Each number is 50 + 10 x the weight over its row's rms, rounded and kept within 0 to 99. Layers, rows and columns count from 0. The size before them is the row's rms in percent of the matrix's.

# layer 21 attention output (transposed), 128x128, rms 0.247, rows 24-66, columns 96-127
092:63 44 41 68 53 53 51 55 52 46 57 47 51 48 55 57 36 45 32 59 57 49 49 35 63 39 43 48 25 49 47 47
100:44 53 74 53 75 57 50 44 33 42 39 50 47 53 47 33 71 55 34 59 36 49 46 46 41 38 62 52 37 66 65 54
091:63 48 35 54 59 66 42 52 62 52 52 81 50 43 55 51 51 60 54 42 39 44 48 43 36 58 40 51 58 65 48 51
094:47 41 54 43 60 45 52 61 52 55 49 50 55 45 58 30 34 55 63 43 62 34 42 48 49 65 53 48 67 51 47 48
104:52 42 27 63 47 50 51 53 48 64 49 64 43 54 49 47 35 61 51 48 54 49 37 48 48 44 31 28 41 33 44 49
096:28 61 40 57 36 55 71 34 65 60 57 28 47 54 46 49 45 55 52 51 60 42 66 60 41 53 43 37 43 60 61 39
093:57 50 56 39 45 39 39 48 57 34 38 48 48 48 53 48 24 62 59 49 41 52 51 38 41 47 40 63 50 62 30 32
109:33 51 47 72 37 56 60 37 54 54 53 41 49 55 56 46 54 58 40 47 52 39 37 55 54 28 35 43 59 40 68 48
115:49 64 71 65 31 45 36 63 48 56 32 71 53 43 54 60 29 39 42 35 68 49 50 40 51 49 46 58 47 59 48 47
108:60 56 55 57 39 58 75 49 49 35 35 54 52 46 50 43 32 41 62 74 34 35 38 62 51 48 71 54 56 52 38 60
119:27 48 50 48 50 72 53 42 47 47 46 55 38 38 56 62 30 58 58 53 46 50 51 46 50 51 58 40 51 67 41 58
113:62 59 54 51 55 52 39 56 59 48 57 43 61 65 25 56 53 47 37 49 44 58 54 56 52 44 49 46 45 35 58 66
108:47 47 53 62 28 46 55 52 38 22 57 54 41 46 54 47 50 29 58 46 54 55 69 55 46 57 54 45 38 44 50 58
112:50 44 37 53 56 48 50 55 31 43 54 51 33 44 50 54 49 63 52 39 47 50 57 44 43 56 38 50 44 27 62 53
098:54 64 68 43 51 51 55 57 50 29 43 46 65 57 56 54 44 52 42 76 59 53 55 50 53 62 45 59 55 43 51 34
103:53 42 38 48 38 44 57 52 45 57 38 61 65 46 48 63 55 51 61 64 47 52 52 49 36 58 43 33 53 51 23 59
100:64 36 65 51 47 62 39 43 63 59 45 50 52 56 35 36 71 41 54 58 49 44 44 48 43 53 44 64 53 51 54 40
101:63 38 50 62 70 63 46 72 57 50 58 57 66 36 60 48 60 58 47 55 47 49 60 23 52 70 51 51 70 55 63 54
111:42 58 55 49 49 40 45 54 39 50 51 51 55 47 32 44 27 47 46 54 61 56 47 46 39 54 40 56 50 79 51 32
113:46 24 54 39 34 48 41 62 63 62 53 60 43 58 50 51 69 54 58 45 60 56 49 40 49 34 38 50 49 58 32 74
113:49 41 45 67 49 47 52 51 47 54 46 60 54 44 50 55 67 41 61 48 34 44 42 31 65 57 24 58 41 61 55 61
102:50 39 55 51 63 47 62 71 65 42 49 47 59 37 64 46 42 29 41 38 62 57 68 50 40 41 74 39 63 34 36 65
102:42 53 66 52 48 27 55 42 56 58 48 46 52 41 43 62 46 66 51 46 58 51 45 48 46 56 43 58 41 48 51 57
105:61 64 55 56 59 53 50 45 67 55 56 51 52 42 58 67 31 60 45 52 54 52 61 36 56 51 66 30 54 53 71 67
123:47 69 40 54 49 45 54 59 48 56 67 50 58 62 62 45 58 50 46 57 43 29 56 82 57 64 49 49 34 42 48 61
102:56 58 60 55 45 49 37 54 47 41 55 54 77 45 46 54 39 58 59 62 63 52 53 53 49 80 44 46 46 43 60 56
107:73 53 52 53 63 50 44 66 51 53 46 65 60 56 48 58 44 32 57 64 61 63 50 47 51 52 35 45 46 44 49 55
115:51 38 46 51 18 43 53 46 36 42 70 45 33 51 47 36 52 46 48 35 47 56 38 50 60 50 62 43 48 67 56 52
102:51 43 68 48 55 56 53 67 49 39 41 51 54 50 49 61 44 49 66 61 62 25 49 51 53 63 71 53 53 47 56 47
109:49 63 47 55 35 46 60 43 47 51 42 40 57 43 29 47 50 57 57 34 61 65 51 55 42 53 39 59 51 55 48 58
107:48 42 50 45 47 49 44 51 41 38 39 57 59 50 36 71 56 54 66 53 59 67 67 21 55 45 49 50 61 57 53 46
103:51 46 50 40 44 53 60 38 50 40 46 62 46 59 58 63 42 33 48 52 57 20 26 45 51 51 42 66 48 46 46 39
096:44 54 47 37 49 46 44 59 46 59 50 60 39 59 46 52 48 66 44 57 47 44 33 48 33 63 68 48 37 47 60 52
103:58 48 51 55 51 47 48 38 33 59 48 31 37 46 36 53 66 47 66 62 35 42 40 65 46 49 54 48 48 51 59 48
108:36 60 43 68 48 65 46 45 48 48 43 49 46 60 69 46 73 37 62 26 58 52 65 58 41 73 63 44 42 25 60 48
104:54 48 54 45 56 57 47 55 56 52 52 49 67 51 64 57 68 37 60 51 66 35 51 27 48 54 62 49 57 44 44 52
110:42 60 44 56 30 52 47 72 39 59 56 60 43 42 63 49 55 38 46 56 56 56 46 44 57 51 64 55 45 46 45 29
102:58 47 46 37 55 46 47 71 32 44 51 37 50 34 40 49 46 32 42 65 45 64 47 32 44 37 63 59 55 62 52 56
111:52 38 38 67 40 50 70 64 62 40 59 47 64 49 65 41 59 42 60 50 42 53 53 47 72 53 49 47 49 32 27 59
100:40 40 41 39 60 50 52 65 43 41 49 58 58 40 55 39 35 51 73 46 47 51 87 56 65 57 47 59 50 39 52 38
085:37 58 38 38 68 39 53 57 54 51 44 51 49 43 51 58 68 45 50 56 54 58 48 43 44 49 55 28 40 34 32 47
097:37 59 48 38 55 71 36 51 54 53 68 63 60 48 44 33 36 53 24 53 68 37 50 56 56 54 53 48 60 33 58 56
100:43 52 39 59 26 58 45 46 48 65 45 47 50 58 43 47 69 30 43 22 47 43 60 53 50 38 45 41 43 52 35 54
# layer 21 attention value, 128x128, rms 0.268, rows 25-67, columns 96-127
096:53 56 42 41 53 53 52 37 64 47 48 50 59 68 62 33 46 57 39 69 32 75 44 46 50 40 54 48 60 47 40 57
089:42 56 25 65 66 50 26 44 46 38 32 60 63 50 54 32 43 59 46 62 39 28 50 43 50 49 57 33 50 52 61 71
086:48 69 53 47 34 40 52 55 37 31 46 37 43 53 26 47 44 62 36 57 41 37 41 65 49 39 37 56 53 59 43 60
098:46 53 39 56 50 55 54 58 51 59 42 63 48 50 50 52 66 54 37 51 49 48 39 46 52 46 35 33 38 42 40 50
094:58 40 59 59 48 62 34 56 54 57 55 54 47 23 42 51 53 61 47 61 49 24 51 51 62 64 41 58 43 43 51 47
096:56 47 41 38 66 57 61 51 54 26 43 41 53 36 50 57 44 36 66 59 50 43 68 71 52 37 54 24 56 44 56 45
113:48 66 44 51 57 53 55 49 63 58 35 58 53 33 64 45 63 42 52 56 53 44 37 43 44 59 50 53 55 42 43 40
119:36 54 60 39 44 46 37 50 54 37 46 63 56 59 48 67 48 49 58 48 37 51 62 47 60 50 41 44 40 34 60 31
110:50 54 36 59 47 47 32 50 52 37 54 65 48 50 45 54 53 57 41 46 54 45 55 45 27 41 55 25 66 38 45 54
118:65 54 61 60 43 45 55 39 59 58 55 44 54 50 62 40 44 30 45 54 57 58 58 71 54 50 37 43 57 47 66 47
112:36 49 40 47 33 50 56 42 59 39 40 36 53 46 34 52 64 49 42 27 30 40 61 59 46 62 39 40 59 49 45 55
108:49 41 34 43 45 35 42 36 45 49 50 45 46 58 42 60 47 58 43 47 40 51 50 38 45 34 69 60 54 49 42 45
112:67 54 53 48 47 54 55 55 56 51 54 45 43 60 41 35 45 61 63 49 45 54 54 46 47 64 61 59 39 51 47 57
098:53 77 36 41 50 45 73 56 59 53 55 62 58 57 56 49 40 63 40 48 46 28 34 66 49 63 47 53 49 34 52 55
108:43 51 51 44 51 68 43 64 63 50 48 60 56 45 43 80 49 36 57 33 41 47 54 48 55 51 53 44 67 52 52 43
103:56 39 68 44 55 41 42 64 34 50 36 61 40 60 49 56 41 39 38 82 56 39 37 46 42 43 46 37 58 46 47 60
100:44 36 38 48 44 55 65 56 68 53 49 60 63 37 54 38 53 48 56 66 56 52 57 51 54 39 59 46 30 38 56 26
115:43 69 71 58 60 45 41 37 58 40 45 41 47 40 48 62 25 47 50 60 61 38 45 67 59 47 47 58 50 56 56 39
117:49 44 38 35 61 69 48 53 54 40 43 37 59 30 61 57 64 58 64 55 49 56 61 40 53 25 62 62 62 50 38 55
120:69 37 66 46 57 47 54 48 46 57 41 54 64 47 38 51 54 45 53 51 48 56 66 58 49 39 42 53 53 52 48 49
106:44 33 39 54 43 59 46 47 59 36 60 68 65 48 37 61 48 69 48 40 77 52 59 51 35 44 63 49 35 45 50 66
095:71 51 52 44 57 53 48 34 41 53 55 58 46 69 60 52 49 47 43 47 52 51 52 45 75 63 24 76 29 60 55 46
112:36 46 31 44 54 48 59 48 36 51 64 59 61 54 57 26 36 48 50 59 58 47 53 35 49 67 56 57 34 48 45 48
126:24 55 66 56 36 59 36 54 44 57 55 58 34 66 41 51 42 55 54 53 61 43 55 51 54 46 53 66 47 41 41 42
104:50 62 34 60 49 43 52 38 47 45 61 52 56 37 39 57 58 44 59 41 46 40 70 53 49 49 57 49 60 51 33 23
104:57 45 61 32 66 37 57 60 56 66 46 55 54 51 55 52 60 41 52 45 52 46 46 44 54 57 41 41 55 49 48 35
113:49 38 42 67 48 62 47 66 54 38 47 20 47 64 35 59 52 58 50 50 49 64 45 62 44 53 44 54 42 59 50 77
092:46 44 24 49 51 33 46 47 49 44 47 58 60 61 57 44 56 40 54 50 56 65 65 68 68 55 61 57 55 41 58 44
106:47 55 51 56 52 78 49 45 56 47 61 42 37 33 57 41 55 42 55 52 41 57 31 49 59 46 31 55 64 47 31 48
110:52 59 50 46 42 40 33 60 45 62 52 42 53 24 39 54 49 30 43 58 47 67 52 56 65 62 37 54 59 46 38 41
097:57 48 50 55 50 42 46 50 29 63 52 59 36 66 53 60 44 75 57 47 39 54 55 44 50 50 57 49 51 40 57 44
096:46 40 69 42 61 58 58 38 51 49 66 46 50 44 69 48 52 48 47 62 47 36 44 42 43 52 60 55 62 31 55 37
101:66 50 40 63 61 43 55 44 33 45 54 45 38 60 46 34 56 58 59 43 46 53 48 37 39 61 70 61 68 49 63 54
106:60 60 52 43 28 56 52 63 42 55 60 56 41 57 59 61 52 60 39 58 53 42 52 46 54 48 37 44 53 45 36 42
107:45 50 54 38 57 25 58 54 53 57 38 61 42 41 56 57 50 39 48 50 33 51 55 47 39 62 40 35 55 35 56 44
118:52 35 63 47 47 48 63 41 26 48 46 48 54 59 50 51 56 40 44 67 50 47 47 43 53 47 33 54 58 42 49 47
102:46 57 49 52 62 47 54 41 53 47 41 51 57 49 53 56 48 41 60 71 53 72 47 55 53 68 53 53 53 52 60 63
118:57 51 42 54 47 67 40 60 40 35 47 40 82 42 59 62 54 55 49 45 56 62 50 31 34 49 57 42 54 51 36 61
097:67 63 42 49 63 47 39 50 55 27 69 51 51 58 49 49 70 52 59 43 54 61 36 58 28 50 52 50 57 40 31 47
085:65 47 41 58 51 48 72 56 44 43 49 45 50 41 60 47 88 50 67 51 59 41 51 45 69 32 32 37 40 64 43 48
090:51 31 55 50 55 55 44 52 56 62 47 58 45 45 73 45 43 34 43 54 53 41 40 36 32 61 67 47 49 61 34 41
097:37 52 39 44 46 62 41 59 51 22 46 35 44 39 44 45 73 30 42 55 49 43 60 20 55 55 60 41 41 55 46 57
084:47 46 57 54 57 38 58 60 27 49 58 55 49 71 32 42 65 20 62 49 48 44 45 33 49 57 48 46 52 59 52 68
# layer 21 attention query, 128x128, rms 0.153, rows 32-95, columns 96-127
058:32 47 68 31 41 39 36 28 57 65 50 66 63 37 50 67 54 30 55 37 49 47 60 59 54 35 45 50 46 45 42 58
057:51 47 55 19 50 38 59 60 59 36 64 53 54 52 32 66 66 51 57 44 46 27 45 51 43 46 44 32 53 72 44 43
064:36 56 47 42 76 58 41 50 48 55 44 56 45 63 60 52 37 47 27 42 30 55 50 28 49 68 76 57 47 37 35 53
067:66 35 52 47 37 55 71 51 56 63 63 55 54 46 58 47 52 34 53 46 64 44 45 57 65 56 66 36 54 72 28 39
073:36 50 36 62 67 47 52 39 57 33 53 67 51 60 41 41 50 29 60 61 56 64 54 57 38 45 55 44 45 35 42 43
071:39 43 57 49 49 50 53 48 31 55 57 63 57 41 41 58 45 36 51 43 36 45 56 51 53 48 55 52 57 50 27 69
064:63 45 64 54 26 46 39 43 61 59 64 51 62 69 50 41 29 48 54 52 44 33 44 47 62 56 40 50 56 65 62 42
091:26 46 50 55 44 45 59 79 49 32 57 40 50 47 67 65 63 51 51 61 30 46 43 35 57 46 64 41 61 44 58 64
102:42 80 42 42 62 52 34 46 55 56 60 53 59 62 44 42 47 36 60 54 50 28 54 27 45 47 68 57 54 52 46 44
128:41 20 50 57 65 40 29 65 45 71 44 70 59 45 66 67 44 51 53 50 39 44 59 67 49 46 40 52 46 50 47 68
117:50 59 64 40 41 55 51 42 53 50 40 64 63 52 49 67 56 60 32 43 61 68 50 54 63 53 42 48 64 56 67 61
122:50 51 46 66 60 47 57 47 58 42 31 49 54 42 43 52 69 61 69 56 50 55 53 43 58 62 48 45 50 56 46 55
123:52 31 66 33 55 43 43 51 44 42 39 26 54 56 48 48 56 58 61 51 59 34 57 55 43 69 49 61 65 41 46 48
127:42 59 49 54 58 44 43 41 68 44 32 48 50 49 57 58 61 52 70 30 39 64 72 47 56 50 39 49 46 60 69 45
127:63 36 44 35 55 53 47 35 60 59 71 35 68 58 48 49 46 45 54 58 53 55 37 57 68 46 51 46 62 43 59 40
104:50 52 57 50 43 62 42 64 57 50 51 45 57 51 57 61 27 53 73 61 43 48 59 65 54 58 40 49 51 46 49 46
058:49 54 44 59 44 38 56 42 49 55 57 52 71 50 55 37 39 45 47 38 65 39 49 54 56 46 48 38 49 34 33 44
062:51 46 46 53 47 43 47 50 48 36 48 38 48 28 71 51 58 48 45 36 47 52 51 42 68 48 62 37 62 61 55 44
060:55 34 63 41 42 43 58 60 50 64 59 53 53 32 51 51 44 38 42 36 44 60 52 60 65 48 57 48 52 60 43 39
063:67 42 58 65 59 42 50 48 55 51 39 47 57 62 47 62 45 47 63 48 41 56 49 40 40 54 45 61 63 53 43 43
066:57 49 51 52 80 49 55 44 61 62 63 55 52 66 30 31 47 52 38 61 34 60 51 30 34 59 47 53 46 52 49 50
077:71 42 38 58 55 61 41 53 46 70 55 49 57 53 40 45 46 65 65 57 61 42 56 46 31 44 45 64 54 27 41 47
087:40 69 53 51 53 43 58 34 30 33 58 37 41 44 61 44 56 61 41 57 60 50 60 41 63 45 58 40 52 58 74 51
084:40 50 55 57 48 40 43 58 41 28 43 76 43 47 43 40 55 54 68 41 65 45 43 41 50 52 52 51 51 54 61 54
093:58 43 49 67 48 66 50 49 29 64 58 40 45 47 46 68 54 56 49 49 51 63 46 49 64 64 46 40 56 50 52 52
118:52 46 40 44 33 48 67 34 29 31 72 69 46 43 39 37 39 43 42 38 46 49 39 43 50 26 43 51 37 52 56 63
128:52 32 66 58 41 52 43 40 40 43 38 52 45 55 55 48 48 69 49 49 61 65 37 55 58 49 42 57 53 44 52 38
116:38 41 38 41 39 52 66 55 55 43 62 61 59 50 74 53 34 64 65 56 50 38 52 56 39 63 36 40 54 48 54 70
118:57 42 41 32 49 63 54 56 54 49 42 65 50 51 52 56 50 47 41 50 41 47 34 31 51 61 51 72 40 61 32 34
116:50 67 49 41 69 40 66 55 47 53 39 49 57 43 39 51 45 59 52 59 48 39 59 63 54 63 49 17 30 45 38 58
118:40 47 38 35 52 47 48 60 50 49 65 52 28 50 63 55 65 69 51 66 58 35 63 52 40 53 31 61 48 52 35 50
130:59 45 50 61 41 50 63 48 23 46 66 35 47 49 58 44 50 69 53 57 29 33 34 55 66 44 49 43 44 60 49 58
074:45 57 55 50 50 60 57 61 55 28 55 46 64 56 73 41 55 55 30 61 47 46 60 36 48 48 47 30 58 45 58 73
079:60 36 57 46 48 68 47 50 44 33 62 33 54 41 41 55 70 43 43 40 60 71 57 33 51 49 42 43 51 34 40 76
100:48 52 51 57 45 30 68 66 55 33 68 35 32 54 48 53 39 58 56 56 68 53 57 54 58 31 57 46 58 41 54 34
089:53 50 47 47 29 49 41 28 36 56 53 37 66 43 43 53 55 58 45 39 37 50 54 63 52 51 46 56 40 74 47 51
086:26 58 40 53 55 47 64 26 51 41 33 45 55 45 38 56 51 48 46 46 35 54 56 52 34 39 25 49 42 71 36 53
098:48 74 52 37 39 47 52 46 58 53 49 51 43 35 35 32 62 53 38 49 41 62 47 71 42 39 60 35 65 76 56 52
090:51 60 44 37 64 54 52 69 59 56 45 42 53 43 57 63 38 60 50 57 40 43 58 39 49 65 39 53 52 48 51 59
083:46 42 63 52 50 51 46 40 58 54 48 51 62 53 44 59 52 38 65 60 72 47 51 62 47 62 71 46 48 58 43 55
108:48 47 57 42 54 30 62 49 43 57 49 44 37 43 61 57 59 51 46 63 68 62 43 51 33 52 36 61 55 82 65 39
114:63 50 44 53 53 48 59 49 57 50 45 55 57 61 65 34 43 46 53 52 43 36 66 42 49 47 52 39 71 71 34 44
110:59 45 42 44 53 44 47 33 36 65 58 53 56 41 43 49 37 52 51 48 58 42 46 49 50 48 49 49 25 64 53 54
099:40 48 54 45 52 43 43 52 40 33 80 39 48 39 61 54 51 46 54 40 60 31 48 54 44 45 39 52 36 47 53 41
106:67 55 62 49 54 36 24 54 65 40 39 51 53 44 41 46 38 49 49 47 28 44 53 45 36 60 36 63 40 45 50 50
100:41 74 46 62 43 43 50 53 51 52 53 51 58 43 50 43 64 68 35 54 52 47 57 44 76 34 55 37 56 35 51 55
108:53 29 56 59 60 42 62 43 65 51 56 56 52 66 38 59 36 38 60 51 41 47 55 46 61 39 57 51 49 54 65 58
108:47 54 50 42 66 48 45 58 41 49 69 32 55 56 51 44 50 58 59 44 53 50 43 58 45 75 61 54 48 43 59 32
093:50 42 40 67 41 44 62 38 34 60 44 46 59 63 40 49 44 39 56 50 58 48 47 57 47 54 58 36 42 57 57 35
090:42 40 52 47 65 49 48 64 54 46 37 47 42 59 51 63 35 57 46 55 56 61 50 51 67 39 63 47 51 35 43 54
089:37 38 38 54 52 48 41 54 44 64 58 53 39 32 75 53 38 60 46 45 44 40 41 49 65 44 50 64 57 57 53 51
096:54 50 57 54 43 56 53 41 56 56 64 58 61 69 48 52 34 43 37 30 69 51 38 58 46 60 49 48 46 43 57 45
088:67 39 64 48 50 54 42 45 67 44 64 51 53 74 53 37 59 47 59 48 42 37 46 57 48 54 48 61 64 33 58 72
092:64 46 45 51 46 50 58 50 49 50 53 64 56 51 52 69 51 46 45 52 54 60 50 54 44 61 54 51 50 24 44 46
097:51 65 54 49 63 40 68 47 37 53 41 57 44 42 68 51 33 39 47 42 28 48 56 56 42 35 48 49 41 47 62 47
112:42 46 59 54 45 48 63 65 68 31 51 52 52 60 40 44 68 54 61 62 48 34 61 40 70 59 67 55 66 63 63 61
106:52 61 53 26 62 52 32 49 40 53 37 65 68 60 41 51 36 33 53 46 27 41 42 39 57 53 46 65 43 59 56 44
103:62 62 57 54 82 70 53 34 52 60 67 53 52 54 56 44 49 47 42 55 54 48 46 72 35 31 74 46 44 47 57 64
113:31 54 43 54 71 58 54 53 59 47 67 43 44 47 43 52 37 36 48 49 45 60 61 27 43 57 56 35 42 53 60 35
097:43 42 55 54 50 44 53 31 56 48 51 62 48 39 61 45 48 45 51 36 71 56 52 55 51 69 65 65 46 67 52 76
118:45 42 44 46 40 43 55 45 37 55 58 49 61 38 57 46 43 58 23 54 55 49 48 59 32 58 50 61 52 33 44 49
103:42 56 66 38 43 40 56 51 23 46 42 40 49 45 59 52 54 44 56 52 48 64 58 40 63 41 62 48 58 54 27 64
106:59 52 39 46 49 50 53 48 50 36 63 46 63 41 50 49 53 36 34 41 43 63 65 55 44 45 58 44 34 54 55 51
102:53 74 48 38 54 54 40 52 71 59 28 56 62 62 44 54 50 44 40 44 52 53 57 41 38 50 47 58 50 47 63 54
# layer 21 attention key, 128x128, rms 0.162, rows 32-95, columns 96-127
052:31 53 45 36 60 53 39 55 51 54 48 46 51 42 42 41 45 59 48 58 46 65 54 44 66 43 51 53 57 42 43 48
057:50 51 54 63 55 67 54 53 19 64 30 49 40 52 52 51 56 57 43 58 56 61 67 29 51 39 50 42 67 25 48 48
061:65 48 52 47 31 50 47 34 43 49 51 58 43 32 46 44 51 45 61 37 55 62 39 55 43 36 54 47 42 47 63 66
071:44 67 49 52 63 51 50 64 50 67 37 49 59 68 51 53 59 53 44 59 29 60 54 51 57 49 45 67 51 51 46 44
068:58 20 54 46 38 40 34 51 44 57 61 61 41 51 47 61 56 54 53 34 53 43 51 47 59 53 44 47 55 48 59 64
068:52 61 57 48 45 45 50 56 62 61 33 43 46 53 47 60 45 54 50 47 36 57 58 46 42 43 55 46 65 51 57 62
084:68 46 61 53 48 67 43 55 72 39 56 52 38 49 56 49 48 40 58 55 57 58 42 48 34 46 24 32 36 37 63 59
085:53 36 61 49 61 50 54 52 41 36 79 43 44 37 69 46 50 47 44 44 64 40 55 52 36 59 56 57 49 55 43 47
112:37 49 54 53 58 42 36 47 60 53 57 57 58 49 49 35 36 53 43 31 58 33 40 43 59 49 49 49 53 45 46 45
110:58 39 48 39 65 46 44 59 53 66 45 61 41 57 50 71 59 63 43 49 41 41 48 51 52 57 50 60 62 64 28 44
124:44 61 52 48 40 39 48 49 56 58 48 54 50 46 28 49 33 42 30 52 37 40 63 54 44 57 51 51 52 38 55 54
109:62 57 31 47 53 47 49 50 35 44 44 45 46 55 46 46 52 58 35 37 51 63 44 34 41 59 67 33 52 48 41 42
114:58 46 36 34 62 33 46 59 52 44 45 33 44 40 65 33 61 53 33 63 69 49 48 45 34 41 50 62 43 64 75 59
121:46 58 59 49 53 61 62 54 40 40 43 47 50 44 66 47 57 52 56 61 47 48 57 65 58 41 41 49 39 55 34 49
121:54 49 55 49 76 60 39 49 56 65 51 35 54 45 56 54 33 38 54 55 38 49 45 52 35 54 48 41 67 39 41 41
111:63 39 55 42 43 49 79 52 52 60 34 62 55 61 58 48 33 36 49 50 51 34 44 55 47 60 62 31 43 64 35 46
057:77 53 40 56 52 73 49 50 47 57 65 56 41 44 48 65 43 67 47 65 48 50 56 38 58 66 42 69 56 55 58 67
059:53 42 36 47 37 66 48 43 56 54 49 54 48 56 47 47 48 49 54 50 61 37 37 27 37 71 46 69 45 49 42 61
063:55 58 57 45 41 61 44 67 66 30 61 63 55 46 44 47 55 51 62 55 42 33 39 50 43 47 54 34 54 50 53 40
056:57 34 42 32 43 58 47 74 53 45 46 52 53 44 62 56 57 40 43 66 54 39 55 50 53 51 63 45 48 50 44 51
070:39 44 40 54 40 41 48 40 35 16 48 49 58 56 46 53 53 48 61 47 38 49 44 49 66 39 65 55 48 59 48 48
081:53 44 57 59 41 43 49 36 39 39 70 47 57 40 62 54 26 30 45 41 46 56 46 59 62 43 58 42 31 55 59 45
070:39 39 61 60 53 54 64 47 46 41 64 45 54 59 42 41 64 46 45 48 50 42 43 50 51 49 48 65 60 54 62 43
094:53 53 60 55 49 50 42 36 56 25 54 31 43 46 44 58 49 62 59 44 53 55 52 39 41 39 55 79 62 37 64 72
105:45 63 53 49 59 35 42 50 58 64 52 64 49 56 57 59 50 29 27 70 48 48 56 55 54 53 46 48 49 53 51 49
116:71 66 55 56 50 56 42 55 43 58 61 43 44 49 39 48 59 57 38 55 58 41 47 40 54 45 31 59 39 58 71 54
126:65 51 47 47 50 48 54 56 62 36 40 38 47 24 55 40 62 54 53 66 71 55 41 56 62 59 51 60 55 31 53 35
120:38 39 33 42 56 68 47 58 52 37 59 51 55 61 59 58 60 36 47 38 49 48 57 54 50 56 54 54 43 67 36 48
122:41 42 66 37 57 44 61 66 40 57 52 60 50 53 56 59 45 43 42 53 60 40 35 51 42 51 60 69 50 34 56 48
110:45 56 55 41 62 45 73 64 56 65 55 49 60 52 64 63 55 54 61 47 46 56 56 59 53 45 45 48 45 39 35 68
113:43 40 65 60 62 45 46 49 56 64 46 50 45 38 42 31 47 53 58 58 52 29 56 55 52 47 59 53 47 44 55 44
122:61 40 38 47 65 58 46 65 63 41 51 60 57 46 51 49 45 44 46 42 18 40 46 55 45 50 34 59 46 59 46 44
075:41 43 33 44 42 50 41 61 66 47 58 51 28 49 46 53 46 82 45 53 72 42 45 71 59 41 46 36 52 55 52 65
091:46 52 51 54 56 54 53 67 41 29 44 52 53 59 48 44 63 36 56 31 33 55 66 63 40 58 35 57 73 63 62 64
081:44 50 45 47 41 64 52 49 52 32 48 55 45 45 51 56 69 34 56 62 36 53 24 66 48 39 49 64 34 44 50 32
083:50 60 63 64 43 58 60 38 41 53 44 38 59 44 46 50 66 49 86 51 63 47 63 47 53 68 59 53 48 63 44 45
093:51 54 46 63 42 45 49 49 34 45 58 57 61 65 36 51 58 40 62 53 63 71 37 72 59 48 61 47 40 37 53 56
099:51 47 43 48 55 56 61 46 56 55 32 52 55 54 58 44 58 37 43 50 40 73 46 56 49 30 46 42 51 58 30 60
105:60 49 28 54 51 29 49 60 60 72 42 36 51 48 42 37 52 43 50 61 42 70 41 20 52 59 55 52 49 58 44 40
142:56 55 63 62 55 66 44 45 43 45 60 43 52 58 50 70 75 38 46 51 50 28 54 49 49 50 56 57 49 50 57 52
101:45 36 38 52 57 41 48 53 60 46 41 41 64 30 47 47 73 50 58 44 36 66 49 40 56 50 60 68 35 27 44 61
118:41 50 49 34 46 36 56 61 36 60 43 47 48 40 46 63 51 54 37 40 32 63 54 40 45 62 57 51 46 60 47 35
109:45 49 56 52 61 54 55 55 66 58 73 64 42 58 42 62 45 58 45 46 56 47 29 41 40 55 69 49 47 67 52 28
095:43 45 70 23 36 56 38 58 50 54 56 54 44 47 38 28 42 34 48 38 53 38 51 46 36 57 46 46 53 45 71 48
101:38 44 37 59 56 32 56 34 59 51 61 41 54 64 66 42 66 67 63 62 57 44 44 55 38 41 47 65 46 47 54 39
108:47 47 56 43 38 53 52 57 60 43 62 41 68 42 34 56 58 54 49 33 58 54 50 49 46 57 46 34 78 47 47 47
111:39 29 51 47 39 50 33 75 71 60 58 59 54 51 56 54 55 48 37 54 60 41 50 65 53 51 48 55 49 54 49 50
109:40 54 51 37 51 45 50 54 56 42 21 58 68 50 49 55 52 66 33 68 39 52 48 44 62 55 68 61 38 43 56 47
070:37 25 53 35 46 52 46 39 58 55 56 37 43 44 37 46 63 62 44 57 61 48 42 61 33 36 71 35 36 67 65 68
085:50 40 71 55 48 60 39 61 62 54 54 47 45 36 54 60 45 53 34 33 60 55 46 54 63 30 47 41 63 44 39 53
091:59 53 71 34 43 59 60 59 51 43 41 59 57 51 55 61 46 50 61 63 51 50 43 46 60 56 45 53 62 35 68 45
091:58 51 33 48 45 28 60 41 60 61 41 46 53 34 39 40 40 52 40 52 50 77 44 42 49 45 52 50 48 64 38 48
084:49 38 36 61 58 44 51 58 50 47 47 49 53 77 64 26 66 45 44 70 52 57 36 57 49 51 48 52 38 42 51 51
092:69 60 38 32 57 54 44 53 46 26 36 50 54 43 55 54 41 49 39 51 41 50 49 60 42 55 51 43 46 51 53 53
090:38 54 54 30 34 31 57 67 59 39 40 24 56 45 33 54 33 51 37 50 61 48 65 35 51 67 42 59 52 42 47 46
094:56 45 68 46 61 58 42 64 51 32 63 57 31 55 54 54 51 62 46 52 61 42 54 66 37 47 59 59 57 39 43 52
106:51 66 44 53 67 51 59 61 47 50 54 40 39 51 61 48 39 41 53 40 37 58 57 66 46 57 52 76 45 41 48 44
096:67 51 42 60 64 55 66 58 55 44 60 58 48 53 46 46 43 60 48 54 28 43 69 43 35 57 72 58 51 56 44 46
112:31 64 49 63 46 52 45 62 62 58 57 49 54 45 50 42 43 42 61 72 67 25 40 27 60 54 68 49 63 44 50 54
101:52 48 45 56 35 57 54 43 38 57 53 63 72 66 54 59 56 51 38 54 61 33 44 52 49 48 61 53 38 69 43 38
113:60 34 55 43 36 57 51 48 55 53 55 47 44 59 48 48 50 56 29 65 43 52 49 37 42 64 40 73 41 58 61 34
102:30 54 63 38 38 58 40 45 67 37 47 26 40 37 52 56 43 54 48 54 45 45 69 53 54 57 48 39 56 50 59 52
114:38 43 42 41 52 47 52 35 53 60 51 40 66 37 39 28 49 39 44 53 34 59 49 53 40 38 58 48 48 34 46 56
095:66 45 41 55 51 63 35 55 60 54 51 55 47 51 64 34 46 54 39 52 46 55 60 61 43 37 57 47 63 42 40 33